{"num_hidden_layers": 15, "hidden_size": 256, "num_attention_heads": 4, "num_key_value_heads": 4, "head_dim": 64, "intermediate_size": 1024, "vocab_size": 2048, "hidden_act": "gelu", "norm": "layernorm", "norm_place": "pre", "norm_eps": 1e-06, "positions": "alibi", "qk_norm": true, "attn_scale": 0.125, "bias": "all", "tie_word_embeddings": true, "parallel_block": false, "extras": ["capped logits"], "init": "normal", "init_std_qkv": 0.0378, "init_std_o": 0.0378, "init_std_up": 0.0378, "init_std_down": 0.0189, "optimizer": "cautious_adamw", "learning_rate": 0.00111, "beta1": 0.95, "beta2": 0.98, "weight_decay": 0.083, "lr_head": 0.0069, "max_grad_norm": 2.0, "warmup_steps": 305, "schedule": "wsd", "decay_fraction": 0.708, "decay_shape": "linear", "final_lr_fraction": 0.0, "batch_tokens": 32768, "max_seq_len": 1024, "doc_mask": true, "train_tokens": 315300000, "max_steps": 9623, "dataset": "wikipedia_en"}
Each number is 128 + 32 x the weight over its row's rms, rounded and kept within 0 to 255. Layers, rows and columns count from 0. Numbers have three digits each. The size before them is the row's rms in percent of the matrix's.

# layer 7 MLP up, 1024x256, rms 0.0719, rows 953-963, columns 128-255
093:164098122109073111117119094162111115150153141158143137121096160135125136136154145140149104178137169164119085145127112119085186112103130082111081152111137107018123103127143136120108109107064160207099135124117052151075100133160188128116153072146162129075136187129153157137122129152155075187088137090141097159141110155224124139196142126089102082090105144098120127123192124142133159138109
101:089141112101152209109142091135106128123080097043083083106110142148123113063070108188107113168122149124114091065142158089128152119109154109113084141146095095111133147150109094150114154152097140201187177084176056125128151080125111170063157156155133104144136158163201180104071106186085144120116135085177151128146097116139113091138058140126138131074150104115100180143151189153069114162130
099:098170121166209125140162097166102088160141095124098153047098130171155162115098075134086167168141065177157086125132151115116131178183164116159100118125116152122126157119120094088144134197115111139155127129192100123125157076124198095090175135182123159214181090157135110069131106159103118117052090195136149190117094161103079162161082125143132114130130107082110134155124140102124128144110
102:127108151130121121131214104150064097117098149090110142117127107118122117058137105109167166131164082140084082119114148111072132119126124119143163137188121132120109137180099134124066093173117147156097163130047094106111166117120171086181085122122163152181063106083134128155118107152121094117160086145138163148115098164204095078181141123150161174188090100161098107114145168077071147124104
101:103096136136162108142158122122135162150153105151181139153116151140106113110142097113150063171206094149129122076155108118146159078148134169169098150125110140096127076140120096109148110131155150158115042167108117123142101123126094111129120135110108132071155140102160132169062118127099084085156091074136097107081109111094172141165104094106116151108144180076106094073108111095147119144089
097:138168116128144141155070083086073160144110133162076129112109145150149149114158156166084124131053096151108110061095199088138168112057120093148153141171107102122134065153082128116105117101094194127118104116121070140139105100179182144105127117109169124162143112132164113123117118164130102198156105094147127136148093109149125131122100181106130168115093124187133168137189139200102098143080
103:145158132160131185131143079116175104141158088142129136092119087127176125090148110113136096112116106148153210120067181137103202105096172143183118070125120156125118154122140075113144130212129143122071105148142115160108165128171141137136117104111139047159180123120133144067147115142135131123108110159146143154150078116194145113192126155089111116130133174034092155157165125075192124133060
100:144133120128182146107156186157047110126196072152113125124069153175138146165105111128100166141119097061124080120125124130145195143153076113182139167107155124063101185127109147113158135163145094184167130140122120131153111144126217180088182116090182090147175077134103134121126121153125146157153154141159134127147110121137198141147138091160088123112105130097088135198116087067143074136097
107:118163136157115147100132150122133130116171091103139148129084097166127089100100204171084089170116143120151132118050114139156128192160124151132109102085134107136125116097118173152036084164142152155117115093141157092077127090125134176114158121112118113152140142117142169091194099071075156101121133118104154123129117166110120154158141119112151126086105165069123110149128148074064100103139
099:066113116180121182107173112211177110163044106101128144099120110120060091136096123158109163130110082152193059116124093149118168054145158142075147071184129122096108041145140081148129108158086185122132096169092168141147069102137118122106139157180190122169136130104121125100072114142138120177125126150134146117062082142117143193124112158140131152135148148071156097172161135147088117159094
099:140171134153044080103145123142147091112165124145096123130079153094167073130086070181083109143087134140108158110118157081150208107137151131158130152183104143135146142159132095164162106140147100168126166101073068130103125118093172164147133099124106123122163078181109144139046104162138165129156073116106120161153142122113147081124133130096100154046131099150080138161115153168143065105136
# layer 7 MLP down (transposed), 1024x256, rms 0.0656, rows 953-963, columns 128-255
090:091111200145125095156136193146189070119082096041157071110145134091167146134153149152138117151061145154104113180112088100120173144176097137177143148129178146170126168129119147087130144124128130117131111171181112158117114092155094152167098170112155058158135100125165128100126146073108142109099173139114096172135121123112155158084114135133182168162141103112104183095080084098096125175094
099:155095146139215136141151103147082141130167135120072120067106136112106170164123119134130125126121141162181169137092114131150119097105135125151189126162101106060090136099119182096177128192154068142132138126092148104054137146111096167188081147089082139111073104087121165089121054174120156068108172174126128145175154099130137182110122103105116027074104108191136100180078120115158112096147
102:111126129178076250141134127073162169129116097154154120138101161154139146101097107121124152120136141115144106124097078068123124140099126154117109148137122119140119077082094143160136151063115178176092160140068136114088083077110066144171152087136112127097083071122149185132141080104075146117147111085106167166144070111125136142173141179101104126167194150090086120151117104137124140142128
103:201158140106154152147146206146151176121194110105101164094111115077062147120121160091011138130142126154105127142115157107151107098142135161162152159121115110131140169129120072180135124108112148076170104131161099118079092116132152115147148144127150096142103122069148142097056080111077149126081127098099170111074158142135144151115097107146083107092087113141126056047136142144189108122101
103:156073189067149167158088159121141067138140164160127099107109153147122161139094141139091140090146145132106106137164168129167180050124103123128138108120160112143181058166147121124131138108113120191114162086094116118066111157078114179124132091134086128121163088140151131142135175087127122177126161117148109116115152096127163102101089217175113133181126157171124138138134102122148116145166
101:098162133096148121099125115207078097183127144154147090109143123096096113121087068142128132103107093118140096175139169162140128185142137113127105158123115096117149170122184105095188102133147170186127177171114142171057108139081127093086138150084081136056104148131110153063165073082141169139135108186152128127125173085176112133081139063147100099152120104115155088114089137127139115107146
098:178086079105103091231101150121067113105147122129139156135163111129127122062134184138119136144143143136134121173128119070116211130168100097137163077117149113155150161108128144167067092106103150086115122177059096178102114123133159085143159144152141133211096153068158157100105096118079065105104132104027152121147149149138102207062079154127155167161123117124151104108126137211139194161160
093:099103125138078170154114064105142206159110135141161159125126119160172080092162153170139107148114125208104132155068148060082130167168227077134129080154109119099165081129105109145064159132077143116139116090135135174115156131102124059163157185123131151148132139088132109155182105120096115090137108112111092143139142135110121141153129175072139149160152109124177083118111178208117214142102
119:128162112136134064138114134104139170103107153143117156099108102119137101083183114157052152156188114108134145064147112103129161101135145130119130143108084122187154140119147100143113065124159101148131163143160117103144092113135118070199051124200056124124111151097147096124073035131171094096140135113136141081174135074136095173143126147110162131179121066156124069136155103165140161142170
097:165144166098139127144126103126132151112096151149119110117127109117094123108135132127145063124174188088100119095134172125119102107052141114116174097082137165137132118158124122153168185100148126072100212120149137050125137167162123105092148141175068147097163120119198120079134206098118122128093143050151049066164156180147110125100128111109150116153109135152084111137101158145095143100155
090:149071102129142144145127138077110192118173144154140094118158071152131165070137157092091177096074108140092174164052130111116112125093151113160110163130161082160126111132134106135138043093107109161144102128159185175135155178092106093102146102104089122183071172120110133153138128127126116175069178195187173111078148089090086104099126157159108085092132143122151090134149140102040140162124